Weights of a small transformer language model: vocabulary 1024, 679M tokens.
Each number is 128 + 24 x the weight over the matrix's rms, rounded and kept within 0 to 255. Layers, rows and columns count from 0. Numbers have three digits each.

# v: layer 8 attention value, 128x256, rms 0.164, rows 72-118, columns 192-255
# o: layer 8 attention output (transposed), 128x256, rms 0.21, rows 72-117, columns 192-255
v72:159133152144122123128205114141131119119099096122115140130102131117137086144124108157124113107155129130111127117145121150172133138105161110108085106097110098091100142146144137104134138137119118
o72:118136121106154151124129122137161144157152090096128111124127137146151148094176122120141100157094088111114137163119126139194159092110130128135152135153149100117123140184086151104081125103123095
v73:159169127121127083108156125149100143111167137161114121157133092117123150147134095125109112164127128136113137103184124162132159162140161121172120141123144147137158135147099104138140114136143137
o73:141129168112163142126142143143093099123152116114143108079132113100098133112096124139126084158173159127147139101143102119140119105116095110076147070104114113152137095142119111120115117154077143
v74:127129134125090132123113141123117121135163100152151138130160153114127171120142107124104142119133109131126121147120127117126109148144107170106122113107102093153125031109105119128134125098106139
o74:139135129116116103103044066132163119124135111094140129110141169091114114104115130155185139118134141122114154148137075123105121171153122123109116133125128143134155117137113110139145129129152109
v75:086110134120142132148134134125189136154130068124131141163125116094108141107183128165149153094112118116107158117165141123138121130125135174111130148130109086157129144099129133136116115116169119
o75:108097114175072131143144087097119146136149120118162184136140167078078181094110101125140150132129090119076139158142145178122137147129130125116160135102112154105123112162142119111123099136147111
v76:128112134096129151135122137112144133155117071113121184139130152104130152128099104160121124162123125139163115078103124125133138145139189153158143133151140103106118102123148103143068142128147102
o76:123167164148107137123133182151129153157109125124169167095126166077124146132131105110158114132138094108100131149086145139122152140161080133143139106120145136135107121116132133094114136119111119
v77:125107153115120086151143109117165125092163123105111117108156150126147125091105176084123116097141126172118103141084134099128114125113072106146142118116119104129140106105147112112159134112138092
o77:101102148138129117092117145100141128096119097123144148114201134105121117119128185122127108141156157143085097134064132099132103124138112100120153096101102095167150108118123098124141107108129098
v78:127118109121132105136154122163102167143079157136135131178121129091115120132141128132115114085111131091140129123131091148134146156143101106106123134122110132150211109110161126081124168089097120
o78:082111137136082114158116148122163112077111096146129150136139141179124115139128159117143124130092182132161136094105117092130114108097151142118111137118115184133118142111117128127112127127160124
v79:133151121115074140134130128136128129107124152128148117117163081092127105167124133117073098131112157120139130117147118165146090175135133122117164132129129089149109104102103126112130110160051149
o79:128106163119143078121119158142133105117129138147107101123077141112170125161103131150156077116144115132122110147163143137119096085115107120132101115114159180112140130148107120178149143113121197
v80:124153151094140121149117145097124155129111131126133118076108157141123091097134149130149136156129134101148116153127150135111125122129131121148097122148123159125105160139133095123109139116132125
o80:143122120100137183158133083131126146167112129153180125127126108139111140104105112129133164125145147118172116137160148130131119140133115146135131122144170176129111125125177109131128151081127167
v81:132120149130150165091136124148132152130103166149132119147140155169143121125119147130118114112112087141123095155145145142154120166069105118147145152130137155130097106109116114099142158139114096
o81:108125130143131135092136175125117149138144112150105121133112112144144161176140133167166109105135106111151122098137130150134140105122155202124144115120107145152127131148165148104130126111116158
v82:114154123124164094130095112107094119164123117109113134125133126128126123125062144109153161116135114131145153084127119154093121126099135152169121129119135109102105113073147157094135127109121176
o82:148100145151124155149133124129117115144143140121145135127093151125111118071147130106114153125139083067132154126141131112088134100072104118153114114149119162125106166094103163119126132170131136
v83:102161139132104132082149113118115147127133107177109163095104147146119146137141140106128131129134133085155129110180090132133160109111143147109159147098084144107143104129142143138131116131122138
o83:087144113134116119095198180126104118113132115138145144151061096134068185174177110114133142155149154141118102101089098114115130129101141107150140107115122118128132115135128100123200116155171115
v84:120112114092140086104152125178138117108090146123149120119167123120179135104157125093116123122103129121146110080101103125099139132136146126062153104115112157158114134154108135136122096154116134
o84:145074139119154159113130173181070147110118140126147133098099117104142083149116135127130124096089143128185141117122125110073141107128121086150147138146134115105114173130101100153148146176095130
v85:135125124117120104130115093150151130105119125122097103060119096158137145150120128139116123130119127121117116102146136124115146124151071128136129119112096133109066139143125129133183125120166144
o85:119126099154168110103126141143170125112114166118170106119096148177167122161141141098112119138111056155116103091132100120074120158119145147139134117131115131127118149135103148137133185119123116
v86:114158170150131127106153112137126130110131140151103100170152093160098170133147129113122135117099111129111163136103144105132104121133131136144150134114110138103161187167117162151158142113170142
o86:137129097081124098129105162105105112127146130185118171122151107119105125166150163115127117103107098171144135155119146112124129139165104125149142130166110119143135136127138122107104087097095164
v87:118116123123132145109128124101113125118078155104128135123148119110133143155103128137104145123143098150147094170145127138116126086137138137135104120093104134124134134124143114104118124141150116
o87:166140111142081158146149109130097135097133122118138149160090135147137140136135152170088152127125120146145126121121152184119090126133147128088120068177107135166149150167105127128110111130129126
v88:097129137123127136107110140158144114155116177105138161105119118130100118130128130136121113132134135116130135122144165121152115153141131145134163122089170114136127111099121156161099132100072106
o88:125158116165126140120087101139143109102133133145111154118113144111117099151109140130138130119134098141108155114128141108160105150120113172141113112163138145155047121160133146150100127098127113
v89:194113128089106132125119143145114143125133171108130129110133077125140128098132100095145155118148132121122141144150091116131158118121151135114109138101143131113152166123203160090150128153117133
o89:121127113083078113120116127119154107108106138143166169104112134131117160119137155082111158089090140065121103120112090087124128138131114136134166122124170096105120160110132151147155125136102114
v90:088104112098121126165161114112112118131122119163141130129167112130130131156147120137141143152124154125117137143167104127125116131137112122177124113065121139177113106121088135108099151132085132
o90:127133104126132106096149158122079158114136139127159177133110134118128105142124153124164151116153163133135129120137119152120121158134100117185122151135115094130127135086175181110054128139120159
v91:141141176108119127159123117134094100155104130113159125086106126160115119158121118114136160092135123153145116151115143166131124145127153161086137155119113122130100116120094117137166146083093141
o91:137137137099106116143082140146135072145111118114211152147121164128128113171119143126131147133140080084148130132109141101118166109103163146127138147124136136146094126135122096141110146114135107
v92:131147125130116135154126160125136154122119125087164125131145159138135140138080114149123118130121169138133096108149118153156108158118157107120140151144157105129124145150098111143129117166159130
o92:153137136156126142125159178108131141133166156174099118096104144128129101116125116131081149123127099148171115159103150087141124158122121136128145109104141180132115111136156095139164139121110147
v93:133140142151138125131138128128116115129134145134110153145175096157101132110131123116141086138120111111108120104115106153121105131126094120147124124169094163143161094122123135097107145117123114
o93:133135122138126089081143122125108138136064118075116121150135103157104129104147086109129123170113141124084130110163142095112135130107131125198113151119133098121119113127131139144132140126147141
v94:084140109104117113091115123134143137094122152131156131103114134128093160128152140117143129177129160139107125123136150149103147178141148116160126161115114079114176109096167080118124094125092085
o94:091133128120160088104130135118134092137135128166150109142146148090091189133127141101128083145124149127135128169121153131149182141148115142125095155145115077101169137124123093140120136115122122
v95:096148132122151125128098110137154157182146138149080124134138084133168132161113158175109120134133124152095121117130126145086118111125155109136146143108096161132111153118107144146179103139153125
o95:120102131141100111084102095133110180177139122115153123135155169162128106139130120124089117103158126146108147093147105130099133146121100127124162105135129180163109157140148165185169105109160149
v96:083107092152112153147151119107147140122128101136091104100135080119150108080134141116124146093145151150163135106120179142140128127118080150117122116096124145102145140121123115152105122107106134
o96:130124160151092099115143163146130133135171142163153071128152139144113076141111179113111122133153127133118130126126140105128123128140123115131114117108123122128126128123123148129113075119127155
v97:128161108152122160106104115149099104096141111134123090129103158128157155125126155144175146117123157125134130117161109132149117136102165107103107124108113131149125151149140107129083128102102167
o97:092158110151099136113119201136076120119098122123130127148142143099147134096107109155135141149166109111119164147112140131129108147144157118110109124112126114114137139130142097112105157082092143
v98:119140140109122138143150118097149127152127156116123113086110142109118145125158086111136127104151124144140155119120094141121152129129120101175105127139147113107090101134116147126152121172127138
o98:120121127076148126117125078098155124163139149123082118125113103122116150140140118138100100118147144213144140104126136134111157135111139109172131087124125133103068101098138138158117115171136145
v99:134126161115137178146131118152140180122125135157114111135121151131120118123127103123088150075127119098132153128096130113080153146103164148122089149108151120140136114108141131140119134177124122
o99:113145121125133129164101128157121162146165145144178124133123156131092096121134094087113130121136131097118151148157114101113144122138104098134088160138136157139121124120128117126091143153119103
v100:103126090183091161118138142091173118148123123146133127122116153138127118142136164160166160107112129111132142111125141140107138119152126114124106129161158153130155117124123156132103100133137149
o100:130093143154114133089129173139139107116156158138119160129139118103129105123144097157102130112105156162122142092127108126130112116126095099116120131138135169099118154169129116114142131134132103
v101:120141110145113117148128136157111123127111153112105116099108079130140129135171108112136113125130112140149117121097155083133092153125104165154166137100142110128169147117158120142096152155124127
o101:152141150102138169112118105132092111161123154125136109127096110139119125121092098213114157146115085164131122108107114132108135131131120142173088135123117115140158100113151135127104174133112108
v102:123109107113109123175144140105154093131140158148130174126137137118101131156140136143146150120102116151101149115163116151155109126121121122145143126128107155108140111128149158168122112158142155
o102:114122108132076114131154109148125137144166125095121139152132128122128101152122128136126090114107134128153117135127105092151118157087132115087114161120134135123116096103150165139134158167099140
v103:107146087122124115130069139180121123095129111144114105147147151172160075141118133192152113161097122105143157116110122123168156140110114125090144129126139104156126137108123167096082119118141133
o103:124155137154094118125137113122104125082140110151126115132162133152138143136128187143112142136099138098118109139104107101157132155139077121131138126140107119082114128117118125077167131110149132
v104:113131113140112134192112176108168136091148123124175147085086127117128132133092104099163106134140154101093153149130157163130143159134114144152087101115134138158109125136148097130115111120110138
o104:089112119092124143145112185079147109131125105139163101125149135125117118095134132109103158138158155121125074126141128141098113119153134138106137158142124110144128135108091138123115140132100091
v105:139120095124136149133130100142187087116131152145119180116126111118130111138149095142114166134152105147127129130118109146144132144179131168104141144133081133107146115113102107106128139116105125
o105:169105122175142113113124124145146167145117112100192157084146125126103168144137145144089140113095112161107133121102150113111110167114136139148147134077099131092148092093131113108107131105113161
v106:111117150162115104119134122145107109120133104117110102100129138138140150131109158098112135131117111136113107104131133081098116136135108129157102123119146119138104096115140112121125134117127123
o106:145103146158107116147110120115136107097134075089126124116104129125173144098130152100107123093133122127177127132105116107122110125109093129134109146109118159118114127164143105102126143139130116
v107:148102167064101141148128113122142124106147113115111152141085152137136148128089150162151133121106148142152143132146126119116128153186152146114134127133121110166150131107150125121135138090146165
o107:127111121060102128142134139099139131124117104154100142165109162158131136108098144114099121115128127075120127131152172086141132103177142162120127112135137154188106168167150118115161154127144184
v108:126118156168133137137156137066105136127123147118122122132107078126124118095145107137136119148102138113151125144188114116087094106123127185141120094120115125171125122134138091115098097138137212
o108:097149154168121122180093104083152111183129152131165117116152065127102139129115107137179088136123150155108147099141147150113106132093112121143169148120158142119096132108155131111121105075151122
v109:128147125168137115127128115138127103154145096110094106158115116152134118118143133091103145122172132122111102139106101163141121131114120112108157128130115128161163116136113107139143129122153129
o109:119136122110107126107115091117088147154171099125138144131147128134122147136162144146148166192119110114142132137107125154120091138097112154122138128134109130165166148154155107121130108132146150
v110:119139116097140153098135138141094151155129137114142155097152132123138134133090132167154150080101147146108146119105165126124129130094135116116116109130143126101160166131130092077139114104151161
o110:120144099140103109148135116121135139141115103127147113145141121141109104114111120142133145126125147140071149177108116163144122084123140111140102108126137102119156086124118178165136138129134140
v111:123144126154107142083096176097125109174152125164118121121118108114161143147153117090167142137131112100086131126113158126157117146130134095181126139157124130101130128114122137151140121144135106
o111:112138103093112156125109148053119109118125152125130126147189090155151135113126137124125160120108134121123128124141161154116087109118097145114154160129094134114095127156127097133127150145101105
v112:131105114115099164113119107131084088096140167104140111136134104154135170107112099115160140184092153124117119110117127182104132146079144120140125125165153185119112174143171124150101138110118124
o112:127123095176138075167125116115134132142147113126110117110157115157131109143160114100119139145112155134115090151085144124168134149165140134140145116159143140093185119113121138128129148091103156
v113:139169120162119131089108152126132153095161112150148150123146097136117168159091149113084089135156152153113155117113144171110138113137138144125128085104170148151151117147138121137131145118100184
o113:162122106139138154121138097152164102167144086122111142136076105137137137166124121143110098156123139126177103128107138114129121143118119143172144146124171123107129139119148134109134156167153060
v114:131150138119111121142120111159138144124106122138132135158159129119109137133110128102157092131115149109162118145130114091137141116132147123107106129154164172134132093118140125103089163132157122
o114:151095142136080099127135080142129109106130146136108165151141134124116195170141117105108111130124135126136134137136089116104147174203128106147071117157121126150128122132087131097104150110161152
v115:123137144160105152108154121142130149127142131142162119108130146125120120118119094089137116153125126134086115117124126129119111121096135146175106122158132173156117162125121165115133128122167152
o115:118132129147107127119120152143121134126137120134148163111129155112114142100147137147119130114123107124129125140171113123141127091128131163128164102134114128074146118121159127140142155143133112
v116:156150131147124122096123124124112091128133113093135152129135151118154111153121130157170105156142121117131114136139125122137105183127113160110145133144162138134167188184148165159132146170144144
o116:152169149153133141137079091139109130152148128131121126129128133120133142119130136148133140161139164137113104096140115135137153144122137150137135126081166132132161133139105174184112129138101110
v117:122163142122145121090149156163115123068104109134103128143126122119120104100114149143164138130138180114150081150144135094118105124162127142132162146125120145117136129113138119130121130146136088
o117:099127132122129091135107135123129105132148131097128150116114149127124095102115160171126129124112148134099111093156131126107131140130116097138161126147094095115175071152122109154101115086112108
v118:145137137091131122130158137106133116145155112134119115157107142148158131142089130159102141108117105106138108146090138188101097125131152146130134127135105094111132127110092145078137118150148071